Part of a small language model's weights.
Architecture: RMSNorm before each block, rotary positions, no biases in attention or MLP, untied embeddings, normalized queries and keys.
Each number is 500 + 25 x the weight over its row's rms, rounded and kept within 0 to 999. Layers, rows and columns count from 0. Numbers have three digits each. The size before them is the row's rms in percent of the matrix's.

# layer 7 attention output (transposed), 896x896, rms 0.177, rows 1-28,65-91,129-155,193-219,257-283,321-347,385-411,449-475,513-539,577-603,640-667,704-731,768-795,832-859, columns 192-223
103:461493500533473495520504512471518486484493557514521492513525493481515507491499532482500477490515
109:480499517492470514512518498521499467526486525453494484500517523517520487527498477481496508478542
105:455485511493490517478464479511486517506500514508516511491545508489503522494528515477534516513489
108:539530550491514509508488499461492541504532509485509521492495495468528476508505543507517481468551
105:476522483519491487526506502516488482495464510485487527463473479506499484502502477497492499471555
101:511541458553565503462498470454472507469486487517511536521448553478528479529484524485524517520450
105:505474459502503518473466510561498489523507510457496479479531474512498482518497512468513469490497
102:515449473480508493511494485486471472473505495483519521481492508506493524498475530544454494536515
106:505511526500477499478501514499504469516522506463468450513507499469512512527510456477448505506482
108:483462511454514494507501551508463506503504558453475509473523471475496520493526503470508500478488
105:483488498504511502520520508485534495463461493513504497493506483490533466487501480463534496542549
104:475519541430462477524510484521540475501475487502474474462531461519513516487503540436501494506503
109:450515479506512490482518522465476495478503497517504515462552455471464470489515486443472549456485
104:494493475496514512509504536463476504496479531473522517552484522493509480507538480463512474495477
105:539509503499499506547492482487521527472495517503486507508510540483468509496506499504525479538514
104:506514556493462529469504506456500458495459469500491486454470475505547522538506547490510497558495
104:482469524506538489464482494498511511494494490507487524494496464515525495492487540515449541493563
105:472541437555492509489512527505524492509525498485483467506474490451476483531506504561516505486500
100:523541522536510506504468518497437490544511478453493510495471469547539513525517545523464511519486
105:487538510474565507543511484471478495503519480470491511485495507497501493490507482556490514521523
104:511438487506521507492547497543509504497508495522497482552448510510517511488510483475480499486519
100:483512523511468485469500490551533512491522497496503580494458507506509532489459495521505519506461
099:512511501516497503489512535508504463516499473493525529500492531454474520465513529507502527524466
104:507516511497523526490523499465524539484447539497464541516491510545503522483470524533469520513493
106:485527505486484516491501485510494466544539561481492483527458530478532485459516485542527505494533
107:530480508509522505494524484485547506526495500491491488491507524513601491464558477522517518509514
103:489526500526505512466493490486441515481508470489455479518513559529525519498504479477489487470532
106:490515516538494463534499461526540479481504489500509493482512507468494493460532458494507529530468
105:522516504520490461511501513501514496524525478500455485476533520477493519508478508491519464511540
099:464474510507517511523509470511486513476501457479514526477505526514508470483508543460531556536560
101:483429504482480452490509481488509548499488506529484474507502531437483475482473523506477486494520
105:504500455496492502481495505496457504491501526498473488495516549522477546528478484483475521472456
099:526503517476471483484476518492507535463512474532509515510451522565482457496541516558518473492458
091:505485503490521511472509524496468560516487532492529491467521508503500494452517521495516511529478
096:495516516493488498519498532556516519496515505511528526494511511443549482476480488473489498467521
095:443522502512510486523491488492500474528483460461569525487485517498498458503497509487487514502490
096:533461518535562501496458518476507548485512485476473526477490494466476493467461480526497495498543
096:500512500506484479492511536551517516505486461505478521468510524505452474497518497485443537478524
105:531469440493534506487489467517517468540523512467531495519469482462562508487511466450486499475479
091:527480497502527508517482515483509533507529484520477463478528515480485478520518486526546513502488
099:510494505472457480477496471510524523500499493488505513512478505515504520501529472503520459497534
100:527506533474494501493521486531484475473518451520479482514491531488474503488535466521484510502489
102:499547487560495546487522529506494429475495465498472464462544543497514546481464503484515472484540
103:452473500508500512484515457495437503514487488506489486476511531545474519512511527494483473492511
102:446541495485505496491507454486485491480485485502530480490510489538483515513536547530499498528475
106:522512463517533509463518506509521549504464531494487497464531524481489477548455529490474488528503
098:526481495503517495467499461488488504509549502502476505526520468538513527504546478505521546528504
100:483463453526526492480507511501482496496469509508518515475519496476465498517523477456475539461510
097:478479501495470504509557525506497526501485503459483489497481514496536483510496525461490488521539
097:476568511461483490485497501526510519515477497484522491490509487502496514513482510515526534509472
103:549549520475500513540500479455534469475528495504466508480465480467520504559467482471485523517501
100:483503507465474484482483468503522505505475475450478530495484540482499489489531491464531479532515
100:502476490455450459519453473475500494482537512493521473495453473492539534521505501515472499547541
100:509511507481509505508485505478480487520474480510462532499459481495503493504541532534513442517492
091:511461494516465551523479471519500496520495446501474487502494497493542500481509479516469505492533
104:488432460517484509478470459530501524509504495480487513507473494529473515520465494496521487492500
105:487479489495558530483488447526466491502493517447519422511473467482545506494525483515508453502481
101:488528497528463496489454521495498473468511440453509521509466504511525508523484471494499530440475
099:501497486456535467506472508548531493525474442522488472473476471463440505509545474486528552518492
096:496493451510509490527480513522532477477509543494509536487528505519484521497476517487473486456530
100:516498506479497487562543505519512480515505497487511513534470504475482550480511495452495518501574
108:514493463473494487498501485475520488501466510479498531505521516502526471515492477486499483497555
103:494505510467501491502471500491515508480495508479503520499468488542513472532503463491497490479467
104:483471502477489502501536543523517501494460512498525546468474505530473471488516488532496497526486
106:455507508508460501452481461513503453505500467509513503524463470519559486516511513568486461527500
106:540517494551498515517482501553479475443532504476456466455529502507455505536474516537495526517492
106:536469448500516462479496472516501447497527503490505473445512477500543516477484519463488510462516
100:495552504527530519515490522509485480499497518513503483554531513497468543494455497500447506496476
103:492518475486513491528506499505522514526508484504507504471515506539525485518468516495490517519492
102:494498512488509478481493448544502477534516526527481538488500488459514531457497523478494549491471
105:488505479533523516511490471492514492485507459461496550482488466527520518473512529505494527480514
103:493491504526532488527518473545544471503513488523481505465507482503474510502443465488531526494489
110:480483492557510484466526513539457487480492488501506506507512469513503496494526567458533457493529
102:471472549494512561506531480510484525458460490523512508521512464461465488494462478499490474475485
104:482465502494490488435409519503500519486511497489476495446489468517518510496512473518446503496529
103:489518497525506514542509514574519525497495520491458517503571522527508516472481502501497479511497
102:498451463502505510481479517476552546492465530527487522509482496488536511517500510451481537494490
102:486467482543507536452477548510482525500511519519522529505500519486468486517507501470517526480521
100:532523482472478510539472490504520510491501506493485525493478520514497493470419468494483565511510
102:530552526518507507487493503502501504502498511486490549496491474508469472502488515481496477494470
102:498521476518476510489493467542524543488496475511512497478499534526504510501479499524513463480527
102:520516463471525511496500521526505539495528499519511528508485482475493435486527528510510454521505
108:495514496497503522495469516475512535549473483490465483492521480515526546482510506538491512505523
105:518553502467503498518464484473521490504516526492513511559498509525465454490467524440508476490497
102:517536484448512525528517504532534510545551501458501506472477478551536535504517501497457499526501
105:510543478507533471448531527561507521476505464506492481493463516501540513484508503474524492513527
106:500471511515489512496557479495522517478504527502508499543478490508487521507493493454461489515468
103:465473521429488528488510499495503467483484458504507493481496513476479477485533517532485503483504
091:491498467528487486504533525489525501530511488553492511485481484531476452479504456495530522478484
096:506485503472474530479477511477509486521479459519529595470503478498470524451492546517516502489480
099:474474492504498517521523565503513520498513512482539501489507553524473483502514534505483514504499
102:491478515506496494543580510500498443433477477497531487494541511499462520542531460508502483517525
104:517475514474490497509505515488504461490496502487490485519474518457464526493484511503502521530532
099:524530497516552501497517495485499495514490479497435518433511496506512498498524508550511520505502
098:478489514469504472508486473465522509562489506495520506554473508488495445479550512523527518525510
106:483521489503502550487463477543509487566505475458508530461519519530508527504493519519548545480489
096:513463499522475517514492488499506521452501555469522523501531475516484550505490516538470524485530
104:510455539486490475480527530441441489511561516474486511508497504543464546492492501548534543514510
105:483498492518481510505478510485487486506506495546525532496494563516504501503489491436494449498523
102:496507522473505470547524487465511478514523507505503511538489541548528503460505481535513519494522
108:527502465466480498525483536529510509512533512502538502534483505512476478517504517462507508527506
104:527485456528463467507515501471493537510550506537477471515518521515523468475502457512480503486505
100:472527507530475493487487498481512483485500537488500508498474513526466506483509512542478509472503
100:495518492478512479520526499490478474507499500521475513494512509531531460518504538492511491510459
105:447523525521470524498462480461508521513491482501560493558491491467528548513469525492533485524456
103:482488461488549477507493498504519493495464503462528487437472512519498512460533499513489487473511
098:485505498461534512507507488562520512531471453476514502465473517514497513471525463485491480482483
100:511524464485567477489496450484477489513489498501492480489500464518508517500498493541498470495503
101:491453467504534486460530527462474480474488520526519488530464545573507521498511474501438477506501
113:505477505449531468487516491491516496459492477470552503474464499492471484497492427542505557508509
097:488487492524536488518485499510525503486495524541512495468520484515517529493508501518507508520517
102:479470493522519456507481500479517472490501553552491483425536519471513503537504494515537485515478
105:506503477435529486510474485493484501498490501540476517525567441520505484505476492495542478539520
103:490508523522512472477517529503490539494449512511497479507516457485505509506487497523481513515494
105:523489506488463498513487477522462485517527537492498478543495472501470538483498500477492481461548
106:512539520493519548549572512483506492503501499521498486562527543486538478500493503504479543521500
098:527470508499515528522490450479496498537567544527479445506474520509498508509513470479568518510456
103:510490524481474503557465499511508523468498466477512466518501502459552497521480470516520509503547
104:510471449488528501496515502451459517506499494480487502493500517481496469471517515461524459478503
109:475488506485505495494417519511446547476491511487533465510466483490507475474502483509515452459469
106:521510513487509474490511479519513522517474474531483546514548546502503463503505477484491458507492
103:515495510502493511490521502484465518505453493541499500500510517507521471485480465553515531510484
103:533506489516485469512483509517453497502504502486501495521462465487531557487439517465496488488538
100:521521463493531524508517568502512542546559464498508499491478473515508552512547513547455494529440
100:518516506478498499468524473524532496492499483532493495513488525524489498464511440512492484483464
099:461483514517499530482510478518476522520475500468534526496527500510494491517482523479506465498512
102:477443518474499501488530493497481505497519516491504515522512494505519519510490503449532537455486
102:481522487475503465523521499497489494495518549520506477504522479492481503471495464534512496486487
099:407436502500496503491532486492463471527479510552492466529483486485502499522492505516494489516520
106:479542495500456488503466513484504511506510490508452524502522482457493493508470486506492472516453
101:458509522499534474530508535471510466521511476572498477494516520486502514515545475549464505513507
105:526519492498496513479475503477483484501515480539501475508543475492481491491505504535462491522479
102:547511527523516502528523535504461467490483531513482541500524476473531559527510523491498522500433
106:499536484490502511474514535497485521510481512506430473499566528552505462517479489506520510468461
105:480504501447478476454505516527469479501476512502491509469498525540495498507506515498465505534506
109:507498511533463489500459517538535484502497441503509508505461479484516507523513537485485517505530
094:478532471498484512510543459544495514532556476493495508507510503505508482498514506497486503495557
104:467437505511496499492505537469509535502497459507510503509467522506497492461490495510460550487485
104:551492530503502467508468503478505504487505473485489524505535482531480521511471484455519483501484
093:480509457458496517519499468491462479495484495481521479467489503539512521476491549462455476458496
101:506463460509470536509512533491487504506468483486499510484492534515463495528459499504496499494507
104:504526486531474457501504504521506509531504485457480451508451524511466500485478497475514510524549
103:476530538524511463449522518494553516472475539527505514507532503519484506577490474510459526473538
099:471498487501494497498485538529537504502536521505505458488530535475534477518466482530510505486547
099:522494487510462518489546472514475552502519465510493522510504482508553502435462481471509504512504
092:518465517450429487497464519525526514496493514516485486548508527500472506494520461535502528507508
098:508462530500521496458515500477524508513493497507510513485511535488487473520497538530525508497455
097:510479537473537512473513489478502489512497497505535525513449515477481498488514525501503449527510
099:540501497503494490490559501476514481477514498490516491515473539479497493490482489499493493484469
098:500503447477480469528460502507582519470516482514511483490484487485489548475503503511516473520483
103:508485526500514531508537520494466503517514454479484499518490492508496509478508482541473438499493
092:511474495534514518479525451474472501457466536496521485583513482508502468505532500494506456481470
097:490432458522463539512508514498475534507509503494519493529507497463534464537494511535493481490506
099:534493492512465466513515516505487506495504550534494485520493491455495516504491522509482492467503
102:461513474495471522494465479525553495477460505515472498494503512486518483544470492493486534515510
100:496505506503518502518491505500495432505477528508518522528451482489514513523522544453519522513543
099:519470472471528448489511494460492520541501484469508494483521508514525499496486491523553475506485
101:494499501523492548495498489512498494484531489506485509502501483481470471522508478514519484529545
102:508473477545483510525490536518503499492511452496477525456516532465440552476514502456455517563562
100:450496535521455470500450518500475422518466526492488513492511511516449527507485471518509514507504
100:464493518480500521504501512494493508496455538523491576462496462501520526484503491534492528485506
097:512513472463509479493479494590488545440531498515494482446540532473493484529472467471521515538472
103:519447514504511479459457481493521443491489495487514484541512533484493453465466451513516549519500
099:511447508498485516496516485514518521473484510494514457508466500525515500539521530498515517445493
101:524517526545496506485533475470464505506498544562514506538503505468477484501460532507451499484537
101:497536491496487513499475517475490458508483502500498482533501495501470498502493454496527467505523
100:494535516461462489507470495549527481508545475469502539484506526492535504520490489480501503526489
099:523519500510503460496498463440465507504490519511461436540534470514510494484512510491536529478515
095:501514566517529506497526534511529496482515505493488479486506510454524477480522479512509548452472
098:461510519512468493503493496484500523478493500430510478500511517546477529500517468526481504481480
095:498486540474499475551480497508507528483501471531505518523451502469454481513461490510515476495501
106:508519508462537477494488462541492529516503480440481490504538518532535457560510503540569471524439
099:483454473470522468516476517495512503530473513487515506470475483497487507479506514505512496480504
095:517493494460487496515506492495515522523527503501508526450537474527477523503510516483488490465536
100:499469483480456499499479464537518536511514521483538477523482493511513536507517527504485494492515
101:491492501452466492474481491500494531476494492476493487488520494513501503504496503528510507467516
106:493556478518553539500557504487514539506485484468509500512527477512555515503468474500501508523506
106:440546480509507518498477497551516500534501483512490465505512491495526529514494475485469484511507
095:491498525460498476521566562500495502501502540525501478485512551443498505530496504526510537489531
101:567503565479495518522498533452492479478478542513487492531501542498491466509509480504490508493506
103:548486503459520515515485517515471531479450459502518492495494505496449457514478468493490462511548
104:504491558524485533506517499506524477489477495491473520478537477495496514491549481491452474475490
101:483472488477502495459451498507511511481519504539512499509477510502459536503471526510531490443489
099:494503527502544509512520512527510513454520488580537491493462508491459508499505520510499533508463
101:489459503494476507552483484499472491530500473470471515528482504549489533502497457490504506497474
095:465531522485478460488508517508489495513492508498490457492496514481492490472464498512531451504541
100:542522515497482482461489513485491533477542513536510482515508536474498475527516530515481506533505
103:502482518504536466528543469518558497481545502525483514501520554497481536475521533476520451469499
103:496551478535465503534484503486588512523483454532487497500497520472487485441506474518478469504460
100:526500508490498533462488482559498504489496507499496506477488502456531497482517503515532507498492
101:544497494527482453524481508443474497504510488521510511508519502497525478529493480519524445504490
093:499525485471513522502509491489487518489507484487492481495491501528441529490491494496468511526498
104:461506488479463539528510506520505457465493509508504515494467526480485470482490530507478515475502
093:493517466486494520490523495541548511510457542521463529463509497499445490479525475486509496511489
094:496480514479521483468483523544475490510411501488477543499475556465487492481503508477497504485503
100:520512468517494470531465530509509526491499483503519507523498488499514513549478462483468498518468
092:506454475501502475484485505500480533461493512497497516507505478549516521432467529516510473534480
095:526528550509504509498489552518464518541488479502457527467538523517530522507488480459429491465493
096:484518488465500464466530480478476489491505505465459517521517509524508503467500486516460505477506
091:539484551558483499481475531518513473504507515515501490505482531491494477495469520512529537501522
093:569504473500496502505521492489495501495525490470483527491478492514527490524509488501525468510466
095:581515556535489522503489516514494482503485510524538554508511506462499525507497525519500514513510
094:489439488518507516515479523508504541489513528527460495506493531496515457493481559478478489492489
096:441501504475526493492524519496520489487504488482472492478535494490513533524468492447459506472514
092:481476468502457488453504474559505516514506481512491470472476490508481499499510462511466510516511
096:513497467503514544502417537534536542503519517506506500488460504504532511473498513533484506508494
096:520509518547509488555478497493522501503511513476514516542513508505440543444488484479539540480482
096:478481497493482535452528530484503501512481503533505517479519474513554506451514485541530496520485
093:526502510450467514480461500485501441482490497465482530529497508522498515517521569479433520501529
101:502552529515458513482528499516507489500465509497517484453506522502481522506457514494495508533494
093:522520490538495532507494515500543544474524492534486533500526519496517528497541524526561533509473
094:513460472499495543502506534500504494473466519448497518527501511502477467497493489515463549483530
102:515498487510521493484518497508516504507481494484471523468481472537522465502515524488503481525475
092:474480500532512525528547502524536505463494470528501463519473473471492472495512501490473525489493
094:510473489533499524511530530504525496518495532474494476500513501459517520521490482539513502471481
095:511480494457525493531507484498528504525515526480528492502512516515469511503546523475482526489497
087:501527449514481510513495493511517462507542544482464492534477474525485484497467494525502478500470
094:491464495506486537508493469469495488512488514550491503504515476580481507490486486492503527486457
095:520525541531531591511472504476510508515496509516522528502461492479508526490520532523480466490492
097:486497511496525516523481521477467499511516479552481516540508485532468482500476497499504508489469
091:555538546488543486450473521500491509537504489451480480476435505482487476532510510511516507536503
096:486497512513521503471494514534500519480533498489500459464521475498504516448509560467494513508481
090:451520519487475535520470437487467494468513479521540517507544481483510508489526466515502482514498
096:495514508508489501552506485492519503561519533518522519518531508524500491528523503480490543482469
098:485483486484507516514466523503469531483502500516483473510465488540510485551481483484493513481514
089:532497510457503512474511476544527476471528466518516486519501532494463501504493528510532481512527
092:518480475496521492535525527528458469458486506480505539531481515483474495534503512464526514475493
094:455506484511440510481500490463515505471497497536481497526525479515493517491514486526514501513493
095:497510468497507480495498488514521470487477536481502507469514506565518506511482492485496518559469
092:535481501537528522477531550504489491487542489495464543508522505497496503475515481536489480493518
089:514467501482500475476510480449500479460473529496522555477515519465491486486540479463534504512553
085:531502546522477495470538516571497484525462516512498509520484488493551474467463560458499494451492
094:479506465460444464516487469515508483544524437512522512521550507520461506435442491462467526477503
097:520505507472532499538473526512502479487499537522502510472483504501477497517475495517480484530541
085:519519467521492535477483497487543558480460547470468518495480478446467438507498521455506481512507
096:496516497499478472531491511486497489493524501452509499548556523458438510519465460516470485468481
084:483501530530481514509520513536508511491531543474515471481530421472532463497456516467490479479528
094:468506487532462492512482508486487501477508448506512482471470480498478488515497483472498489493456
089:456476499477489503511477512514452503556495537486519528492508528466495548497497505496482506503495
099:505507461516500454495463489533473494506483528523497508489524520484486497537447491486456547488522
092:482475502513518460513512481486540507528534534531464518480513466542516493507528507515481521555492
094:443482521522490503513527521491482498537476539522516480509574466529524468455533486526502513477484
094:508521494483510504467473471518517502530519457471540510486458521496500523511494444452479490498477
094:513488482469526512473535536510503480504523491476487514480485514514484502544492475457501522497502
107:507511478502509500535478512519511525449518471486500520544491487493502474453532501460497453504491
102:514549464496475500516469523537514506466508456501466489461508500527465545516481519569466532525483
104:494532515497487507465498509509483491487492501489504455531525497519493533496476531598513535559498
100:515495542503510551514534515480457505502507447485460525491501516539494512513518505510466512509508
099:501507551512527505460499528460474512491540491502502531530491476483437507519474574547511506507517
101:477521521490515493497499497468528467498548472480499507481491475503518531510481533549497474492509
106:550531475459448511504500489501462563541492521503508495512488523485457522483489479511502469526520
100:506483505524500520505503519528506487512555528502493518483493550489488496462495500506486499471500
102:461482515543513472497469510500476528479489498510484531498510485526466522520528499523482514483537
100:484525470491530507510476479479534543513488471496523532518495503505500490502478499508501467534436
101:485479521513501499439497495505513466480504485547518500537519511499467512495501524527466530499490
098:508473503512483534478504506491470550491494539494484547488509523481493481512474473474495498474524
102:499506534484480490513531489568524512481490537506504470508494521534498536527518485474508497529528
103:505510504504483517518476529514453502504497535553497476501501508479491482473501483505519506500465
098:490515497502517481492514494499463553537474462512551476517509482523552524508543495509513514520522
099:484496504497517488541493512503506516487480529487471498516509488498512491506474505507480493519497
106:514483573511495481510499526497487490485515450523488548492487508520477522495484544519527512464494
103:481480532521511481499508505446494493487546489461529483510537554480506500542495478456499532526443
101:506491470518510515509513471481539481487474518490571497505496521517546497483505463521541521501525
102:526533504479529491453557436565507483497539455520494483539489455516489482539496482492499503546497
101:483540538490492487503490525485491522516482484484490530519505493538487525462512493499513549480504
102:563467503526520487514561526479464519463518482483530514496513472458527505476518523484506492522511
102:585532457520506502541507484505479500490492510485540503495463494504502478530507486494494448475510
105:465509505502543522511506528520490500498471462485491450501512493470512493498476500483514482472493
102:527492499549488506496486458509490512461503446508547486470462539457477425538511539462550519525508
099:486525477502470470525490518522468518516466475457526484540514477461507523535484534447528509495470
107:450505519509464520488507486458513509526532497458522474500477500468479491519503515497503506533464
103:506475496522490517452548519521438494500554495516505507455512514522487488473512532476499457469493
106:497527492505507540481508509505499519519480538463499514496456500489478483511530473548533504471533
101:528439487463529498485500546486553509521508457475519448502450518487514496489506475498456459467471
100:569468487541502530527529451522491472514446490481514530504480506492516495488488502500501494473498
099:462484505488450517512463467552498483490493449530487516486471468493538508533446493487495480486558
104:511500483516508475500504497501504518494499478493496444486554508504504495485519466441529502516494
099:489522490485527512510507527530506499514516535491518468487510500507500518484494486474510532530485
096:515534527477521489564440517521512474455489502514524472519529453511482493529466534519513501512444
103:508512481490518479453489536515503517465518485470465425504509519517521476497475443500502526498456
103:496511488535494494482488539542490501489475518516545477516492521507495470524474541488481523488541
101:480517502513528486488489494467493474526486468533508533562491418508473503470537526524487491523480
102:535501476455465503508535494457514527497491485478516542510507518522536480507480460512501519522502
097:507493493517491490518472514528528528498515508469472535488513520515477491507484496492512537524499
099:504554539473482522518494491490527509502514452465498496457476512522521516522487512524479476503459
094:474529502505540520519510512522465540493487504490483531485480483485476491524499512469539499543501
096:474483501459513476494436507478523488532469500473554527498541485493456482486483488497491510450487
102:514496495534480480457482516500492524503508500499485485523479510485478486486469500501523451480522
097:504469480496470470491505507517448453520459490526524453446518473489501507517527487482504488526491
106:532491537471472481498499464478554494486472511520534537437533497478511499506512483459522493488485
102:525481471511497486491446537468500500535492498520521514475492557476457493535528503524501447475488
098:542488524471473544506519541501474497512514481494480459489475498489521510499528496517509505482512
102:547508493486455494539509487481457486483460559497501522473495491496513472542506447461535555501512
105:498510441490505490481491507485491464527530489513480437499504510505491467559484544490543495481495
104:525463491478544493474530555495462514547476515487512510533535464480468470482514498493462496492499
100:516498512475506488469517520497504461519522497487523518479513456471526501481512497472506484483525
103:475478469486548509517493532512518498541497472499505538492505415529491493498489505495465481522514
100:492461534504505493485452466555490505473522446518490451535489476477488476475513507479473483505513
112:473516530476526528509504520473491518508487538555517512524496527556491505497513509565481519523493
103:484501502505466476526506545483459488502523472504506485494495501478515515512534481498480444473531
103:483513532493523491462499468562499466512460536463497464492483536505476513462487489496442527470483
102:498486483505487467503499470549496511504467513533486515507506493468487498519509480456528506520502
100:524498487558516506516467493502522566462525516490498504450475504495504507484511443459501471471480
095:481494467537513513521470537470520497488541528549487440509454484515492502448504471546515523559525
098:499520509472526507508523516480507497534527447487520533478499494488508488533443481497513520525486
099:467465514509471495483469494507530505531542514522529555450504458534512492507476516494494476521534
094:480477500465436476531497494499515479508504486496499501456494528524501498544500507534518534517484
096:478506453443464516512483506510472514482484498492489523518479455511463494492533551535484471532499
096:482503512488504490494488501479530446507455519484529477493510509514431478452508488501488464499453
094:454467495505491527521533505506477487512511480530540493462490514547482521471524530470493493510457
096:517506514543484507540514503539506485478492463494521487516491524555482494507501504433497542458458
101:512530502534486522494480502517509505512509512470477459529517501472486492473536503532521480486446
101:512473534536519549518496510503475465522498503484485530495501499485546471527550515481524498545492
096:514514477497480482473472494503498512479512521485546508535497484532465512548493510499497467471497
098:517440485485472495538471507478449491463450537463507523477501510536523493515479508523522479503463
101:509497497466504490500461507503514492489479517482541514493495499484530538491512478483455526514515
105:515479488498514521452463470530525490502544455475511493507523502474509504475505439522532515482506
102:509473498528498470459493518509526497482499483488501557480519495507506510500485480535491496469483
099:450482490511499513447519489484490546518497494515546498502515515498484500477470503450493494527501
098:544524459506483505504503516471505558439500552480529504513518512467500533462523501516476515495488
097:548498488509567471518494470494479491480446513482559570464486487485493510509485473456493479501482
103:491527498486478524497488501461503493528541503514486498500479522528512491508486515509517474474478
097:501480535488494514548509495472490485488500507511517482528469530535493526531515476525548449483479
094:499476487489514508490493524515542478550528461468484481479516508468495470524518517488501461483476
100:535496492440476456538485512525501526463477502485499509506466489512480529497506494475512516499486
093:490468554556512504495446529504523452491516515526448503522490495500493502491469490494481507497532
104:501521483541520475543476495509465537528450497530543485505493495532540462511531509511499526495483
100:538445520521511508510430522504501509478517535462495532513441524475509495497450492453498477521513
102:536495535478474498514532511476496476510477507515523501501514448465549504512520524511535537538470
101:499496474498481493523525482489511521526485448490499506465521472499511518497507497481510429502448
098:534515466489495515503547458553566491444489507539463562514477505483502475506517486476486445505483
101:471501471533459518490534512494500475503503504501509493514531564473509524486512487510479506529478
100:458481480500501519485502484478476518509531525517460510507512541428547535479506505494489523493500
104:523478479521474557439461515475487544512510492517523501506548502491494491523512553531487468461458
099:507509452502502483474493494473524508496518523491533505476475475482501540444484512483500510510510
102:545523505508499527494509428497512501488488534494490520487528468466511496507526501493518505530506
100:492529516458501490494516459501526499482477549499493489483498490468489523511469493449503500527487
097:521511541462492482514521468474475501515506499510478494470511506500557454477485496544494465544506
101:513537531475514525537504511542512544489537458515508483488481495509477519493484505498514502490487
098:506510478463487534504503518463510477533483464513488501495514443476470472476501469469541511489552
106:442497434533509499543476457522499483496513526537492480510514457507555492556468497476545498510479
100:497446483517479466499521463518493505500491527527534491479529488526504502492483475506481548518519
098:490479470465498506488520473497510508505534476462516524534498493497492485508455532494512473539469
102:489524501506521514499526503486528502526537521522513486443523497481523500548483489479519545460482
100:502518462510528508476492476457510514443498547486508507486519524533509493443506479485457453509507
098:509536494501505511521504491491459477492487494491521504536505521529517469473512505526487491508484
099:527500497511504486495512474521467502501501452505476518494473515488557520461490507518495434526500
100:496511499501498510512510488471492502519547485479470526482486549516524462466478547493506455501473
100:497492543494499521495489435496515480517490454540485523494486519510468460544502475484491475473514
102:500497511501516494462526507455532487475474496503503489483505501468510504490535483546506512492547
102:450525484498510502503503509461523478533533488489465494432490493522500512454481502522524551478476
097:486504505516490496521533510515542561547519479499539492522507505524517511508543490479523464470530
105:507514516517537475478499529489511492516515454476534486484508510485498480479494542486529493519485
101:529477488519535513492534489501488502490528521504501528482511513490433538484464478489497511478531
103:467506549514496496517512553486522476477489534471498510484526451488514492497481505509506481480547
103:558479531498452505495467462517497495477496524497523488492460495522537462541486557506515516489502
091:502465490471515547485508491497487480476495484521481498515503537527478518492513521486512490492424
097:460499522475480503511490468519493464478507480503490533530473466491515526546486458503507485504533
096:533505476453500484497498503511488521486467512463481515511491519479506483489504492477459507532472
102:477535477447543506519550500472535501519507514527537541493524445498462522527513543466519516480491
098:553518486499471521546465458528534464520512502456499500511449491534486464518473505543467501482476
105:492497507500513425508490542469498503476450522477505505465525523465482488489503511520490513501514
090:510493534511516501464523478546481481510496482510470490479497537489461491476495454513490499467525
108:507509500492519498471530472503484476503479489503480502500514521503468515485517510518461489491530
099:476433484512493525502518469546502517512492507518500518537476485519528503509493487494507507510528
097:506503450492543449500521431527514521492493545517498543517502492476494502495485514451507541480496
095:501514533527496470521474488528506487525502511518466500499502478502477478467504494542515476478501
099:491489503529505485545513514490514523500510533517518466532465512472515517536498493515503525446484
095:529489545484498509502473474506499531489495496488495471511428524498494540548511451468496499512550
095:497521499525500461499508503524489469490489521519508503508546535521503501456483493483505461487490
096:497521479480513581532468486499510497477543500494530479518469497490495509530498463490496496488516
095:484485509504508514498506527505506478480523510477506478489516526462446477487554463467492501495460
095:510500502478486509474455493512477537515527523468488493477515514513494505532546512525499536464518
094:480538519491505508478470495503509513533521486525468471526442497499494515463477546483452498517496
104:507507526524509436513467472513506479506502508459486478439488470512490523475480490505504515496502
097:523497467522508555516479517489499498542497492495502486518488493526500493531477494495509481521497
097:507523507524496531492511529496501478504510498506518517517535448462463486480514538496459504471483
094:480512528528534489489503480546450507481513497559524488550522473522471499496476530466472489523475
096:496506512485528481496503486502508508493508531495532498483498493512542481511534508516498449489472
093:466520468479480521473473506499505521516506491494535514556496471474500471509509515474534502510464
098:482481525513481465527508500480541507490515530491496525470511550507487491505495492494507507498503
103:484516503536489480551484546498475503502479515500530551471551515542487544499496522549509539530461
103:498452522483527508521468497522481494530489477528510483495535503483502511476467504486511486517519
# layer 7 attention value, 64x896, rms 0.0609, rows 1-28, columns 192-223
105:570476495513503482462496514528494523515520508490483504526485504495480518511494483499483464486489
101:486507469492506487474417517514511487519485520533485511460522464519502519524484472533483489452492
101:467447497512518511525558508481492487534463526481485471545512472550501489494491471563462520470548
099:485493506520509487501534506504495472505487476507491504508521446462492485509471497504522486541528
096:503493514473480463490493512507501489492505479507514455513537446486517462518490536496470468458512
100:506485518478522506524524487528515512531510510469480490504521514546523488535532467504500487511500
098:458502524489523501495549541495466518494543497512469491543526553524450487561487496529479511506500
101:513491501520491455496489500542521528466529464486482432475499473508512507436489492554572510515535
099:466513457507507494477500493437482533496513503517459538497492489531496502544529520471502529481555
100:517588526544497516502518480448505529481508480524497504524492439501506456489496490498504517469484
099:520493493477489510511504492505496462531496471490480536487541521451544503469518510513429514505568
101:477510508505510488481506542507512504473488528507501537499459484511551517511489483538492482507473
102:482502492493517471498501466513505505503505459460488477469507494494515524460500513495446435479504
099:543499507464540484527517523491495510494511544522497502461493490494457517471521489548486519540457
098:458528483527511446478481494518530518530467495484528487476532513480548480450532501461478496524550
096:489501516491483487507492514512476542508524473494498533528489487493489479491532467532469470497504
101:524518506506496485509526540492499515508490446523529450533477505508502508493489493531536498492461
097:512500543442467496516540521518490478478518507492509493530498481484498524552516491460465538532497
103:506454515470496478537471515527473557514469527494498477485532502479493509518511491503541507511514
099:547475532478492526497493495512532482520500507501510502530486485552524480543470486477503436491503
098:490501519459537480509493545502525458497462491511482473484494486495519447449473489512562511500531
095:527495520452467489535483491488483530541493487484497484477546491500494494502493516499492429516508
101:517505456495461546480545501459497553516485505492476450530531519516490445449507523536474478463527
096:553521484478481512494453471496494492488526462526507498545500500475484492458453482471476477510552
101:539515498464491514490532483497512494522467472498474534488484495493459503530507530441483518433504
099:465467479550510540518515503527503518462502511525525511460549488427499459462477499497538520513536
103:483504480517460501469565499523572508501512519512511484536533510463443494528504488534533522481490
100:496489486505523527487490433479490484492469428523508536554462459487517525522505518489539480469448